{"n_layer": 9, "d_model": 128, "n_head": 4, "n_kv_head": 4, "head_dim": 32, "d_mlp": 512, "vocab_size": 8192, "activation": "squared_relu", "norm": "rmsnorm", "norm_place": "pre", "norm_eps": 1e-06, "positions": "rope", "rope_base": 1020.0, "rope_fraction": 0.5, "qk_norm": false, "attn_scale": 0.177, "bias": "all", "tie_embeddings": "early", "parallel_block": false, "extras": ["local attention windows", "paired heads", "exclusive self-attention"], "init": "uniform", "init_std_qkv": 0.0426, "init_std_o": 0.0426, "init_std_up": 0.0426, "init_std_down": 0.0, "optimizer": "adamw", "lr": 0.00202, "beta1": 0.95, "beta2": 0.95, "weight_decay": 0.066, "lr_head": 0.00759, "grad_clip": 2.0, "warmup_steps": 548, "schedule": "wsd", "decay_fraction": 0.634, "decay_shape": "pow", "final_lr_fraction": 0.05, "batch_tokens": 8192, "seq_len": 256, "doc_mask": true, "train_tokens": 133200000, "steps": 16260, "dataset": "wikipedia_en"}
Each number is 500 + 50 x the weight over its row's rms, rounded and kept within 0 to 999. Layers, rows and columns count from 0. Numbers have three digits each. The size before them is the row's rms in percent of the matrix's.

# up: layer 4 MLP up, 512x128, rms 0.135, rows 107-159, columns 0-127
# down: layer 4 MLP down (transposed), 512x128, rms 0.124, rows 107-158, columns 0-127
up107 126:489557511514583516505405443614529529438358494455448489439520435546461555488491544482468493538545530583494454561556469519535542560547433546456550416561541535457480530536524516470593456464541591449469495421474604447429514523479524472498575541491554518495518530511418486582446461432563517525481502515501508430538484525478523564523480532559460506526409574505498561507426617520432541371507
down107 135:503577431577558468522450445493502385490456446570424462437544488504546439483482524481492506457473622458519460430576549572506502557539479535496616518443540442396523506429485505524518460524545422487406483502557544581508658526521550571556396481481514550501458551439496590482429542485501518500480473501399517531532485503530461546545524450458502504467536586576537500417521525505498459428494
up108 132:511453552503555460475540409485491497445535519515496406484560504572396437517570458543443554561528579529500517533477518542456580458504443493451478458393541580473548619511527497543564524525418483537510633589480437509519418530448514477462621502538490495535427541512502556465445479500595429508587550514555492440484554558514593530527449482480422519496488459460520530603495517585492552493540
down108 115:416473541468463494564562508418417501501473546518593493516440439523485510518464490524379569519511589442531537520459559512432513444477468444541539530392440485436474545464478514458556420539561504552481499539497409462567468549501524508485615457545475452443510498487546510558503470477493489591557542426464561452544463566487565449556511516484475371572435500450586449580609575569478529510491
up109 113:489451429523498478567483526566436582484420483469415383478469474523445497542523501495553501510428569422607557457569443444452488473475547490491555507542536492462457598416616512527489547483465529484486434585497421466406565397472476464454534451557514480612460468462447410513447505482488567517465510413441453473453487394550488562452527485555529493547532478484525464503565537546551544433503
down109 115:580479481485463469540424522525562578446440425491470535523500585553510567439557466499471485479631508478486471495437458519458571526436423478489601486473486452492436466481504436510464579447452487500458499416401462463476447540502566502460554469563496499479447496542464546435476570467581550627502499514523495472449468493549551521486415540373573486517414430449453556509481471416464592405486
up110 102:503443461504589505509503461508442530477462553343523444450468600472527438496583430444443470510536475505506472459511549511627520548435568517542477492514493429498517473485543449477528516426482523563489489564429554445561508502514539406528462529484602463514580555479439525510486507433507491525450440517424491439374521440461654524538566473487506509525510484465537371481426440425515512470498
down110 106:456414533541521584494568482506391478525537585501486545553505488496584454519511555493464480379418475419534555451439623508572511574398471555505487484508485522388482456455540506466534437495589371426612524528428473537510420483520545511484433437489479475519486544498460551474421467462546483491444547496546514541510544456522530455511469500409473506546505385526451438560568491538499513499469
up111 020:439500421441506518456447435493454519428518592482512456546504474558393541536502477497564394529496532563533527552513604423500525554552519492450496496476517502580557552433573482453583474468554499490528468485495514361525449471442532528572473490486541599480557537423390415554548556473573454463545518466447462487457569437547511578450533517535500542432440489484528482526468549437619479494432
down111 013:522456577452465501557510548449584484556431508538569506558509569468497445483571571586534526463389434476466433524571494424481478522459442523582518552432530474450499399447445487554467565530424544467611402480549461563522565521560581437493491518427509547571492434459521521562476461509434555509441549502463514512561496529541457461471528570496543467504478453557454473501663539447463516506504
up112 020:400540442492565482446505478525476478458536470536530437470473408531487555608483525512458458560537611496516446469517553497549573503545503466462536492458525552543549538453540463514531503461439541478524485521494444476431404480412563542495541452404617632534569527399457438472465446486581490512510564531547470504432521475480518592461585511564560572523425486498474541568440583484600478480508
down112 014:505472534471519473494441534568461581510361528492532548502513476467567458534515506494496464474474498464484541464523471542475529495511542488554584526568411617516489558468557530532511528437442470460562440449477540425556486577429475437464525509446503551589470559502522431453540489635580459521482451451456501503539621423448468559517383560485494474513476467348544541541495525593576469512488
up113 022:485547450447550529456467498593449608444454524450477420479536508523448558518508537523474374536509491596503501517481602460497564539556533457437461459518628506525547569482544428539469441445503558472572516486510533452425415404429537517567549525438575610497503552414444433515553471477519480482525480501490494462489445541545546532466564478487467565463436499493549521550447552475538552384434
down113 015:514500465529439532543439529549510514451545497522468533568493454466516462528443571437501524417474503448466546474517545506541526445487520495394492469524568472476429544553517495578531591514542577567511460447510441451548512490497454426457551486459458506605439460410493474493508503602409464430544518590622432506511532531381496395509401493527463529611560518500515601495539497561528576569546
up114 112:480511481435441499465538489540493491494476481444602527605439442432495498531586484545488556496479556550483436455540562490505484510423497423424426568533471462487504546435480465517475482492513586511562567474591528507473472404475464494515518514462469499432524509481472537475513521544636375580518448528459469517502531564563497524370515528614474443508536545511529585497376524606514559455583
down114 103:484441473509546551541478503492468380422569550443475557450506521461453518445435542503503531359510557439552480498589578503461553444566372547550547492522473452480473487491454389421586479488512501495394486607527574500470459478488466509505439520454445455451442456473485490466452490496524502462432529528536560441511475524483496561573489516457369420472508533541444468450579510409530425515530
up115 021:464505487443564482473468391586462508478478557519474419555488401568411521534547581424513398565478521499548543494507525435493520562506539534426486481519560492520542579506526370484543487459541551504487501530446503461458481470442578430560504480409550562478546504417462478526543478451518444441498557498450468477492577522582540629458487499562489576481480492477482512595406578416546488414526
down115 016:467489508427458424573547489476446402542514538453484479519567440546487412512540387536592578452513487475488555537481502467476489444479481421553452451450444531491443396441394504538488559542405592557518466449465460501565446473484502556573413465587533505476485477471456430471534541564506594567558470428454456506458532492477551442480539558498589496432454467475488513458536552445586524433542
up116 126:463568498436425580560546498508484448503428489568388560531520401502465466507403590505479429537464517446545572399498505491515564487515459543438471527480503461524492508473529531598436524563522500480468556503531544396393536515471495456505543405489517470472566571534542455573548607496548456408519528489637469494595577431477478527470543514499480516482515504466525554579534496560540459548567
down116 122:449493452520395505405501488510528550544444471533447485515564550490485423575501499563487448510555510425538482406564494531455420481587491472451492525522475490450477482454486535461598422471526520524392540509468510419446481509495543540505479516557481476559544414473500453536496446495489469504473634474420442533470539562480459489440475395587508552383582641445524577482538593514514466544512
up117 117:406443509496516525456482465557497476337482589474470449513482485456588545455578473480486476596519437515540506572504481520517472531506537396502529478480507467581497469449590452531593510493396429532522407518593505483528428481506542471458632582512470503450498459511492427480442528518566517510492401585498439474583494459505497514415524547482512480553496475437509463464514459502653481503548
down117 109:447544566505528603527571488549433511603542502558431477518490573416509479506548525495552448547537504496510552479467522538489494449547537476523463533490431594535532384468501542354460505485582486577403492458504517488539419558416443507458405489577520467464457448560432421552513569423478581477561507458510517475506489500492484442579524462477443464520469431508524570423459472519550609471444
up118 108:509467416537481511538540472534498522445423614518465495445587443546403441578474540502543484483542496468562524522483474459496534441507473610462433430589558490556501563539519547540536509504500450470442524568488431477486447467474515506595566417538541528532560441486517485542466526460462571467509582573521478495549446516477528473390523497518450485574445484536520554609506615478491411403628
down118 107:561548588478484501517412445408444569461436479473472450475424477580483532534425490397517461520479516530471574483581524465549468404517534508504489508481464527409460458533470545548478492591487441580522532514527570560478497606455510435504435509461519462514419506583414461563486511459488512462552482445531469466431470451506475439472397452559420525452441397394431534461601508497557489502544
up119 113:471448492527590441507538459472536466531423545533524538453477454543547482514532515548501565467491583495551455521572439428587497525508569468502537477439531521506483606481429431551550412456503624531590512453469479439534494410479509475484580548452499516538435486472499375501463407554546517542566562498541470501459530500506556596563510527530536557368580530526478598533486529557517417448564
down119 116:509510472418492401513501463486613486382534465568494522490435452559418504514514451512408485321471445525467478558486520530481578419457446578566500548520489502499494513585566461450485537527518535516470493498513431504491576442623446480445513589541541556560558523488538480540476505482566583492466505574506448517508512563417497563495486522459536547540499533574600513581387526503498486478503
up120 119:521508513408522499496499384515476555398528547443434415498486462477540492398493529473519502548605429512435401522615616478520435471409476396518551527489455477526550557422486402518519457494419523546577472464526546514559518600436465456510491512559549460470472519377485496495523525502478545408488414484499520480471465504524482539513512508495569457544436446398539531484548529530525500549434
down120 125:464487566511481488540523540435406530589514538515475486585484538447470549500504529516494518560503556579508442496445432507466472526505495509454513522534601597481408455474453497460549437448408445469538446492495507568530551481389553549426473477544516536492515520584374468385518482517501568619584458495549493512578539509521508481533509493396539569435551462530511562420525495476499612416568
up121 110:485520426542444622489511407487397535434556489461395425456480493464579554494431504464431517514536492519501489535562497481513547604457553474470405475477538565461475508560488432459550458481601498530528492488532584429472528496431544509567480466586533448486497550537547521558469551595493548540437539543507499439375541432614458522511469441552564521476470534505546553584511506514451430501437
down121 119:498575465523482546503420446423508455562464474561538433523576514515400611547533542521492470572517504477520581459447540592508460516492557369548530471485571453485502453440517555513495514551529566538486455519430486519553449565475437467521607579538453633465406495574483443559518514474505443505519453474521557478581507560556506515489542556447536520578486480441483495375420488471491525577525
up122 138:515506495545522599516555507531493576477517453519443529515421486497358567599430501416452520514449531460464519534443462504544514505543545474414493441419561566566531498524500461492439541489495476542514563421416517498529492453445548582640468395537584458484463419490517491490470400488483445422589465479455562450472547539526550520514536440446483527457493512364524500547451480414523508496487
down122 128:493530524459496564495431543535475502495559495506523508459475509485424437533398477446491460522376457496451443485503495513625526539510583537412477525470423462481609422433531446560542505554501446440545569505502482410547493521552464485521449528515530386553355463471537569446466507507368554510472472434400498499492536522561497439499525446544504523462562530512543501394548533532509511399508
up123 021:465521427432540471477512520530423520442460463487408444521590466488450564629499501526509402546528524505507506530507578466535500545502426540460400474491534548541522554465528369545579489413520538513528546507531534455481496461479480460527477452501593569482550570409535420544485507449502512536575568505565535533414564483547575561510570489535495605497484518434442506595478552446571453409538
down123 013:429473554475552597541409541494553485418464552377508583541516446524448439516540572495424493472439400466481520543460595511568512554415493472468406424558507443519494427560507538536491504542511522545514482508605480475464560473524541497453570554489420450537465484489471610515425464560476541498443458448563428522513591432560575548472509499522492472465517521568474443488596432533550459494505
up124 121:463582528508567607567502504486502539517487563416445436460545544542497527562519483561522459612513626455501520519504492503476505507411464422449463493440536556504423459566527404538504542581544568517460561505547488467376512482467562453488480561520503552480469489534497435579514575527498393538608560477471542577597451417505515540501512434494466469478464545518437538534532514514590480531593
down124 121:559484489417538498519398550424489450515533520492549420526491502508498503494472474582638514571545545578441496469477456560610528527558484544472593569466494413538574524487539475579557568578473506491531513520537462504529515586515476396547528476467439465477471495464533576531429500532525573572539580408515605506452421559499534509492487498477492525521543462491469453415447431437381435477483
up125 098:521539420510480506529596464548462490417462442432487525551553525582459478503425566495441498491529547519572535432490478537540489477543529578487531498403503567420507531565517480467596544418523539422487451437519516471428523512480516401455511422519535378481516474497497463531475546413425505550555474516527545590478479558532512524525498513581519568574441440545454493563488574596438403415588
down125 102:535572509476428474530493486532499480502561563518484519492484466391522565488518590439515531476559438604529455495519449435616575601467543546430552512447376414454466508502532543555487552418467585515566488490527491473520513588480486504475463511438525446467471486436550504531571487524483555473569451537477530664546461483550489450488517524544485479474615516444464414552503487446597432480482
up126 117:464473503391470513512498527619507503483526560541559508503485445509490456458575483479440531494545525568624528478567504459467500544448442535496433430495518528612418533476541533538438527355511502450579417504474527429464544445485584533486573497506527496536554497443415566456410418472571465563506505431488511476496500551522575581523551436552450443460501501377580530483479473509571519481448
down126 117:431505533528590505518511527616511516659448417488466589476528461405504485522459459497490503522487516477565528577477477472447515561523522525521481481456516541501561431588459592478510511577507476504543499481463466472407484518440448448457461622432447436520440551462466465625510506582525547409551548513511515552475504618565489451445511540537486452486557519454466535477517547517502545567380
up127 018:437466490454557502437517476543467569419519591510446418531519472535473516618434478532470337614484497596511463427553548491491460535550482498452518523468541530517496554500602478504547401496471564525584486479456549458481447482451479514609560416471532554536519528475483497450536557484520489485517620503507451549465555478491535533466564476580530481466429511469443544552440607474591538455502
down127 014:468484541604488545575432483453519495499489478536568486530482580561498458476586466489536471507410495492602469518420459582521490487467506610528506481536416589518542510461454552489538428519442447521471484477440500479486646541506485428404465582525588514542552524484548482492517495578474520470399434547425597439581512569486496496547498445518490514578450512595526434414524518453446522528567
up128 099:439450441539537552558428393512532546456525586544511417518536481460498470458469493435470465491513489523497482434504462383508562489505390496460456511481545453421592522544528472523431501428552451476505485579461442492485536492425523470428530544564544511456412591464528489518481475499452477483532580455486475527476555401506463516510657517516538465443465571387352495536550507548451528553499
down128 098:450561538541509454479453491425480567462529440489482541530448495430557506515481486497435518452561495444495393510467515582511555525471501434489490514506566552579458508432379538510392523532489543424541591512439463476547495555476434549597424524491618504527531478400408488499465494445426575520440518540529434528542506441451441487481523535437618531410528518547599470499423446462529513512447
up129 110:498461457450419549484478366557469483433510556509493431398414523458552520473541566463533494511431563452491503519552468527505512592482538408478552601509497550560486548463398471497463512520563615533542494457628567449551411467440558502538470515549563497412542506496544474501520558524441494483442497465494494459382504560488522517498493561491525568444551495423570456466563468404549528501473
down129 124:472501556511470541509429497432500513461485473456501499497538477493416537499450552401494521522555521445478570504507427494408575596534458575492568473480550481499399432486470561514518477616520571468378503550495524466482502480395584477520490506483556455503510498588565556476582551486500476429522507504582602532521568542449592454562570488553430438563491504564553546496547519477397442597501
up130 028:402526471493544523525502330553438575438459506500451452519474433539498519564548589486513411565493475592579467548486579523546555524482527502512485469511514500522520561470576434475580490416521534521531523507438556477477513449454577520530552517428569533552557491438361441529520528473536434482594488508519529456491580553558614583512544522519497575466425478444450515517467554517481539437480
down130 025:505506556608401475511527518221486485417455468526559542534481532505455449454505593482527586568488438411467481542479503467552476500482464527495441484415498460502441533510524454453526412478572481509501500512489543541597524552485509576501528539558493498515510471486543504464532460566462466430477522526506504421603463484503432477469563538517472570439520482577538511583516467488488475556514
up131 133:528547406501475489431546370482522546485425433520410519508443492581512457519421528484473526551478572463601464416481446505484553528527506464444491485407603533516508466551538537557458472477602541428504498486583577437449479529454539489481436511509505525537408423499412450572562481426569503495474514439523536460552526552610632545510463542526557514474471537491477503494526565549589511541497
down131 130:485583538571513428496565413462377468474534518448585508518493504461601555443503482483516507536442521499462549499434569592384421431520483563429512495535559556536433461497461522524544597498504387515437513572553488559460500527451528533537444488472431516597485559503446497473401441524547464483543504489499550455450521448479474494453519528505434553492515400526528514420460502494470384411439
up132 127:413580489377450545435459441463437502464482521417464423470441523509555559462430513545486535522420491543451484501525495504413484579506414498485400448522489481585487519479450417523586518503507462563521482494576621448495439518519527524552537525522507609469579529509486514529559485501491503435532486398565517408401528485520498535502493547443502545424350448495570505494501449494419499489523
down132 124:536584500548552438522448525544580490534618501530521427535463446494579414518508392480563337433489459558456456536553449476471545433468524560564558522501471467478514474569468486511536511478481429477492579533503511462509452513578454501507519556495519626474500467572532543583479552505413446502503560548480508549468517633533489472460475493550535548510558589512362485552527457468488472498542
up133 100:490470593445482483441543530524496551399470512424529537559526524554531511510540495586481527468472551502500515536549423534530444607455552539470493472490500477533576505485498526471460471403488479449556502487539446563451523458501444479507501521477481532421597470460528391488546417493522443479524534582597509519510529486631610501558458564497552499431467539526518507596543527420462521305545
down133 107:587423444553498528469527401488499456510508547519481473599539520527469526576455510473524548506651489444488528494548517555467481679461493497494467435490440450477476496510508553437464572587388465450483456392575429524493567449531496494490545436527521404436544513492472447515600443562459485435427467576523546547504541532523522575533501481499535458444522459540515474582454507534488506476417
up134 117:464536471376431455553451526545510523409499562410435412411405474498519568509431495479494432550531472445531502518551563508457484505480498511494511592492464538498484532463595480633595516515512524507522428423503603533539515516470532523481569502484587421510544486509539474485553499557518514412452429508449385454391527440562474512534499614483495540550508514457451503553553515514584538508462
down134 122:441547614578409479509476514465404414487492533537500559477510516493405371437549434594466455497545478516407474538505394527518464407410522485404526476421499505458496516514521447465524495548552436558482543494512535500499521486484492550517465566561496528463451484542507531556484469444474534512550546485461502539609534590394509417592491513513449542479437501564567453460544503455490466444608
up135 100:478559572564525542514548342495550423509463473490465461469564473495480476492443493491586455542461536555460426487445446558521530517491417486382581458467525522498530479533561491568612457486518514427548543467436506512598392499436499377529523566529537550458561475536531535451605504448516480524471439591547553513489502497528640525516487476522574487559544488531500509465505585454480454524532
down135 105:518533502499466514554548523443476471511472526454577497528479629404444435496435522510504484543521530489615479598474559477401443565443521498506489513518500468575469520492484495497459502442374478532420468384488581541490536539570442444529512470577510501555514525451434485451598480551581570455480544552449516472485490531575573430569486493469421578527464440523542467519554513497623435436449
up136 115:515544471511473550536512430488468455483468428457396422516477462524401497407405630500608400530523459557485457572577442525447476535503516460488455530552639490464447483460521544519499508522511521485457415526556525447514476548412456500541465487495548548559503473481482496566579496455607479515585557459551541489526496464532624476508469504484467505460453475582621464532554540511473519547434
down136 118:557400517414519503502525561480422577439471550488442511513488525483457537542488482513555474473495505469533458499500623463531427554538497536520532532478474540467585525628485556439540594488486461527497493484474516631501571522473430510589460474533502500605500525546628616528547517506557515494451589470441491521449484524417515521561562518485460393423484492579457435555432467513511446443434
up137 143:512550491564537524472508477483484493455487526497512547534396495509552466493550512471427515504508570617497555425517516418543473526480636535434420511461580524536499508389469455571446473451493610490566492396452457534511529433459492425523484515538472453405551456457485442581474509519462466462541503471555418553518570505560598580474500424437457523446518473504600574450530455437573476446540
down137 143:490440460439521485463531531513468528590558556549484532471563494440498413486534433554441520503559501510513466511568501485547521482495458575568453514589469542541559460506555504386459469568419483473501466548416521523540517521634382491461491481460557492476545460400444523523542539640520552467557445567452481510578419506516530560481477509485469619456433410429500516500534433466555584503504
up138 023:453530550446503549446502445574526543477447565483472479509489479509459479602501505564522380562491472518580550451512533449486571560487462487433519475500577459558523598500557432551580569417529478511504465443509510451473458373461506518517507428424583532541513522435401510505519507512609444442563585483545529499443521538545547554456546541586529587457448507510468550513421611530539532425502
down138 017:425459561529536588518406454557510430506401520602446473517549493556506550491432510536508465485476424422388509558497449564569435514492484500501515394503569561466501485499560476464574529459555530485482535506491523468520571492548482557463593534445439592495464410463506467522516551486441543481539504531591469602541446485517572489408494569433468472477508529427452539510592591423585493508471
up139 131:488413543490545505585441523547452570426458501427414483481459452569561539480498483456485500584477568510504461507471556514496596597515507522466535518437457453528451519457650573563652461512422503469491472541559517451496513486475587499475567480508504439410470469509510489461452574515592486489479532427510533453562538472590524547479471600510586498523467573471569457435480540489581506433487
down139 121:543462483504576498514466402533419494420439486435504546632518498522549382491517481507570592459464531414480523528554439451590559506599496608519458481411447467552474436514513554499512455468488521536549517490542484522469472493528471515530557471498394519548531480488541441544403438470424461490593541511474491465586537459483379551493495558510578481545523467558548584517571523426509569493509
up140 122:582416493469455622462452396528568558483528572529527507547411424544477518603459487553535510554510535464502550458470519427500557488426400395463502436538492534539465505438521520585559402568583544506519495557477475460467464512499475593492434413448563499504472483521534409604563477451532423496496512477486499501530522494492634518566458456520502508457442558549489500526524578484531455540465
down140 122:522445609508500577500415504412467466456508503506458512468542597455555438403471453467516529513506554629478477530616575474524519433470538398588460450528467449482492542485419509539569450523475560505554437460599526414521386501471530567552403525459522459462515563434471495482569491477485497523557388539499547413554457534502460497548517435473445465435480485500522549484517457532543483538460
up141 106:499428492427470498507503509529539464401504581503575489550376527487467467576435498479455501509551514498562564319414478481438548506523510614469465453444437442566505570469578579577477515515558500492585559508454543523438523522483480509547548594456522473549523466497503537522524448479521544444568514529570436439429481502490537494476444478516452602576500514539568502502553587555527537446440
down141 109:481488409419415604472495469445510545521431444482496463444567528423458523424528522444464475487533503463567562414528463535495456444588567508568544459459558518465519491466437548493501475611519564604483471535479494437500478498462555425570457452496529405448421471522456553544490475391466502566560468540485500510464499429537474499459478549513443369526560414410528548445508560459433461527533
up142 102:498568449511486478571556415531470488432523538491561478401536481622397488524518535528501503487429469520566511527491457521548527471454610527512575543478482497474572541478492496418566509366547473539393424436496506414528549443490527502487508425558517516447516517505548539477466458407521520557513506463485560590488481523463610546456533586570470506476512418500469494563373495445516450404530
down142 105:450512555480418445492537533580518505403544581545413483442505519451520456582508503504519570443513379527518522546472461643520557535513550547513502498488406520408532501535505484467487544535461586500495468386505434524528559489587531579478483445549570486505564463504496428509533479485527519481485556545466468588491478498469507510580459558535429472486617489561523604597441528531502410457423
up143 023:435551481484520498539551409562457510461472572462418459530563445514455495576506563428501423581540634568497463465551530448497584550490574498465526533544547518567517600479523428518517465404462605550498506503504538457417388474467526511529523471453579543505522530399419516430472519391495508472549528492541498466518471431541559569499573497559510549447448442461495496503397543501477478447468
down143 019:548489604477518528585470491535492455589536434431609512465525563505515464551468520563550537419459575522585492492492454488597572415502498477504430546577483484400565489560529466469444397527491512476502413435556429464550473502431508480429556437469521487489476536426507458469555401479476576429398481428467428528572457501455579573528490438436486498514442528480463494494489489465550538572495
up144 034:420566453491560541465507418527501532453405507534477415556547447482464560541515531490529443559491515582494445487432514442504557487571465543415475465459605537528523590497599440514553490404493540478554512521544496456455501390438546482534507438420559594451468540414422441548515547519518498462546522497588525496421577502570568594461562516541508564508429474441481506512428569524491479453472
down144 033:503480518587431506489485604337509573480447390522449525554517527518562349456565517483444548527578468460450550488443503442468423447444499455585472552447458477461543446454466581464516459541526461449496516499487559608536484553490475513533429505507553439471482550549539509492491462525493552457549506520406490452510474546506497426402457500515417483509538478490607451492512472446491597569479
up145 106:509485532490438490442512529570543494478501533500464500570426438488474458504462537570524495522540551570461526411457473430551513491532494452428541522552449509463563521360548552583538459505566573464433513516555486542519434517449501417483581461417498488425485438491464416432587520560536467539484519423612394546444570466466479509422468552432459578404456518499585459564476531554464558482477
down145 104:513459467534560475524517483566494530537560395477384448484546464496467533505456524556592441530497570653525506607493503455528473501457434525481506511530508519499611547437428420496537531427507533461488522495433528496486538517481448567496447443512536448468483517580574557473553589482567493548461450473426519496443452498602491413522547548429556454463551498572571523557592508527445545421422
up146 119:548538515553501491490455461556383496470492529489458462503449500442469428454413501406488458546534441538457371550524523466513533501555445471550550602563482486493523576481491413504478600512372529499524593460451494490491406475417547427579514476401517512560516546440514414542530603546495522478528522494555483368515526424482530553505556543451503585469522438506466512540526487501480438562477
down146 111:504542473491476574576439540416483468524478487531609574533488461457448466497515612573542503534429490459481502523547453511474530494564479536571548501551523459552467500506464465559572503535479475508532371403570493506434503474548577465501462548468490496503538498538539507433483459532443440604467409473499493459474424436450441493523640557468568577602508501535525619582543520514473562517596
up147 098:458451518438549552485582441509535542419412463511471496475545472514510555512463485535557469500483433476564568562623482449525507503481559396476510475414581449423458553465561417452512510504460515544499442542503528520483541549542507461465493463457482469448563493425460522547567539377490515527523495549437550391597504566562478519417530499486587456547491442454411482506439516507597578466609
down147 107:465553439548462548565440546562571508403422485472479558498494466476524473474443522582448502486518435483481511478487442564525477492489435602467466522456527557407445463566563534478351496564412458558416510571529504559421503489626552457518497531522482476503534513431524440584585518540490483515493451527543477403489573504523501395452456525503470422469481444515443486537567524580455480534590
up148 115:507411531514506492468425446448448451397497576432542429571534492495377474555570507522523519500515478535531527421406480506538551513483532408504451551485521441465582591462643551559433514498442509550548403561473541552446488394467557496524629473447545516498537575464530508515483447536518549548492566470490437520544479397483548481454517448520519488501526535492549434478484587438515544501532
down148 117:623519569471469500569452418493419556575427569399470493467460535465508440532552431439534551469470508490518491468511476539584588576415498416539413472411483547423519484511547598533508569554427501541553574505544435448517452530472452574503496558485483546564441536460526545481451441478463439510420458496505515502574524542514420446465507476434460479496509490434469456502553453394461519574547
up149 108:554491438401562527512476503580536466480507512453579589541516521456531435489494499468464511555489482516497437456398514545486506504500451528476470528538634563539419508441500483561546401459521493479590647651587555482470448510462460507569453526509520469479576411464461535539473430399536432504519508519437593484463554527454592523529513513456444548559427479495561492462448523515518487506531
down149 112:550432565536541486512415469453482453446524446465445474449428520537488496555431494426518474406571477585500428473503578455559444586436538375468527455512440519489478510521401503450532450459435468399548469457552490529452505545514615523556540452597512480518478482371501489508443563524548544469468409507440557501478472495526452500495455473498614434469442531483447460515541438533533496575571
up150 102:568584449402478506504508557488519504448513528549502545473505512470469558464464596539593506498446495478477541407482426385509528491434441397494479569607511494564622611444459477477603521515614513536508459607462551507530412559443451472553572457430566531542484502400502546506515430548494553538506484552451477576479492521443487517466589487461489528461470452527484507475462506493449490550512
down150 102:418453539463499614518444521519492462492444524448567454533486517465491591544464550551489497504472477494447547462419524613558497453552463433394482498528475442492514530502521439588522534517508457414476553491534462433528487470525490549457550494431454493543558498513582496385599439477540462591522420447550547482389530523550491426499514472516489510454588556460512583510593555642562500484473
up151 110:458497560452540587466527457586533605522543510510437561505473445571508472521571503531517538597533441525533511518471584507429434539423524524377540475520584490443486455431581499482523497545501462454516569484480543547432489560502575555574403418512549455501472421559521493491393465450560447531481545434478508542504511546488501572461483431618525495462380460524530538532416498496445445525447
down151 115:507559487593542470517554451472526412492515487391415459531591481483478517524585520503596521446406547555537507576545517479564468462496395528450544554552392510514495532517429574499519469388423458413481541506529448504517463514572577485506487490548400485455518549498489490443526564478497608469483449459478492513498495460486415420459563491401525489513588519508566595493542541401476531505532
up152 109:537441589500503559473438498537447465520482471591479431483470396513417494590517501508451493560509508446525548547469538504562540508561535454467385447505479590522413573487501411591436455515549552401531460476467508451318450510530464546467467454505497435504472538483474469602458519515508498440498543475483475564577460538564485583571473499532424520497507489499455468558397563524458569494528
down152 112:559425495513478547598450523522470520504493555518487531486537606512469434460574499507469610494540510500503433555444554538517385474524591459435560470554420457408518533378490461399481472527543569409549456520555487553473448562417506498513468458550431415508459584440518432610542471505517535498490484485490528484508399526567618431496473469475442516485609497506496515505504522431497518482501
up153 026:442502415523548495469470474551538557413520530482488496528427499500480521533476571505507428602521444547541440484513553472449505581478453517480475562514619503547572600556528423492475454348516543457576468562499441419489434484454519448568497514463599529511508537431462480567551487474527485538565456570537491468422527526579576543433554494585468559459505517489500494639498503467534400480502
down153 024:592538505510538510548497491432501488461480446558477507485512413538543464569508478492573588448517482498480595544498515500454463416472524412529422382453566498454492452478507521510606489507483618590501510590468601552508527493544422578500443482534445459457451474480655465586511466477405494486539539456431535482469440489424552441515415510467495468501439477544518536467526417490452536581479
up154 105:528445562517479516530540468517570539471499482419563496527535431462486479528453534482491447521559524525475484409557528471545515506528567465487471429511418517468478481513482527583520468456538496382469634474471477532493355512430504472606512559509553508516569479571510568544568551492570519498432621446531509496517541518453474473444431517631463606511398441530476507448443524619519513470450
down154 108:514463479461543459429500427482439464538453427508504523509502487466544500404533485571481502545535446493535529564484536486552582491507479416466546502511513395505501533494430480409465465529432531509499365511400566496499485499388540334607465538440562405479447419484415528569518534504521534483460442484543538536556525438564432493524544578532423525496524506544505547466395523515487535515430
up155 106:421527501453525551516416510490504591451450498483459500489488457538585567538518577495549465515513512483465440468512483491432463538509474518460507519408530466553466505455594480608472555562471595461477514551487413501412502501544464492471535550474570415485612533549535508473598504490558358520477461558516485517464567430493457518436455582521492485577414529397545462531443524401435506394464
down155 108:601528481516470509519449499368525491554518468607502470477490492540560456595508545463535557541463477505404531489475484400515583478488568562568513445485469515515536505531547451611438454526525534524579491532462494470503475540597499617460380552486508492475436521495483514451602528478405512584410463477491451479413495500473421562538468488552501567433563517494502502483435541575591463518431
up156 119:437521487465505631493505443547423488504454628509453599458429491435513521521493538582462402526480501459560463528549549471578572506430421498492517470515536502562463499552523421503538511470479563509582446487557537422508549559485497559561561536510581507495421527457451389612466529527506543579586450518439442428458475466468452558491625483535532567461491549490471465539443524493472488511541
down156 117:366507471509504438509500515547514403604516467454412409498475457486455428511460486459493464490604443514523476532481560498538505463426582505583525452502440450398446435491559448457550523521469469548564531585535551564557537477428519473483427522562490445524459418392515453572512489507494503476525534510422514417500564503519494437464559418549463455484510398454513411608533493528563481501540
up157 102:498487407454469515568443481541525515475498412467530526503523505439490462487502484500488527480542517507546557365560462528470480502488510474541441594557514455463638597473514583494560507435524501446535482614524458526501546445522482478574504501558496403495496462426496501558524445521582509505453550481508411413442544495474513587419410459574588560538508433429502463533478536567581589399530
down157 108:545501475484495497402440454535524602397463515504462547443370568481556519443587527545482578432602554433552541536500510446554503546523491497530575471514484520581433513513393468471476601510430500390543484478529468485426396555562535423513532421470491624450441463567503538544465534539543535549476478550494508474500469492438438477428467483442552525519509483517495555556503415482470530523488
up158 019:488499480535475519481476406569538487442370538495478448576437462491461527586516515454416403538521553488533502523515479387513582542517525494399530511483468507491522577448541461488547441347487534537556477468504453433447445414466533471549555417424573561503517592425425506551531539490481486461523551471514487492451539446570519546464540512558543601469480543460527502550446589429568473455490
down158 014:513568467519568458471539635463487537480537517497508493415548430419469505542439501485563459535466462445515479427501532539587531514535531570461516499514465439375546619545480470480475503618448538462507482532520551489503607512567553501463630454519534490554450452472533529526561529542527483483415520513528470438523557403513428522396449502526574516514483522412419562467612441506486490493538
up159 026:385505451438580457510489438577489491460493474495460486505540473509481536556473538497485398611447581531535495533431506452503533525522501518416429502504607548525533606509565453480539487409573464536541548476569533416419485460410562548506531491462503511501562501459493484480480556489526479426496548509457432519483494508572614585500541525541483569459429607497482518598394613465541492486522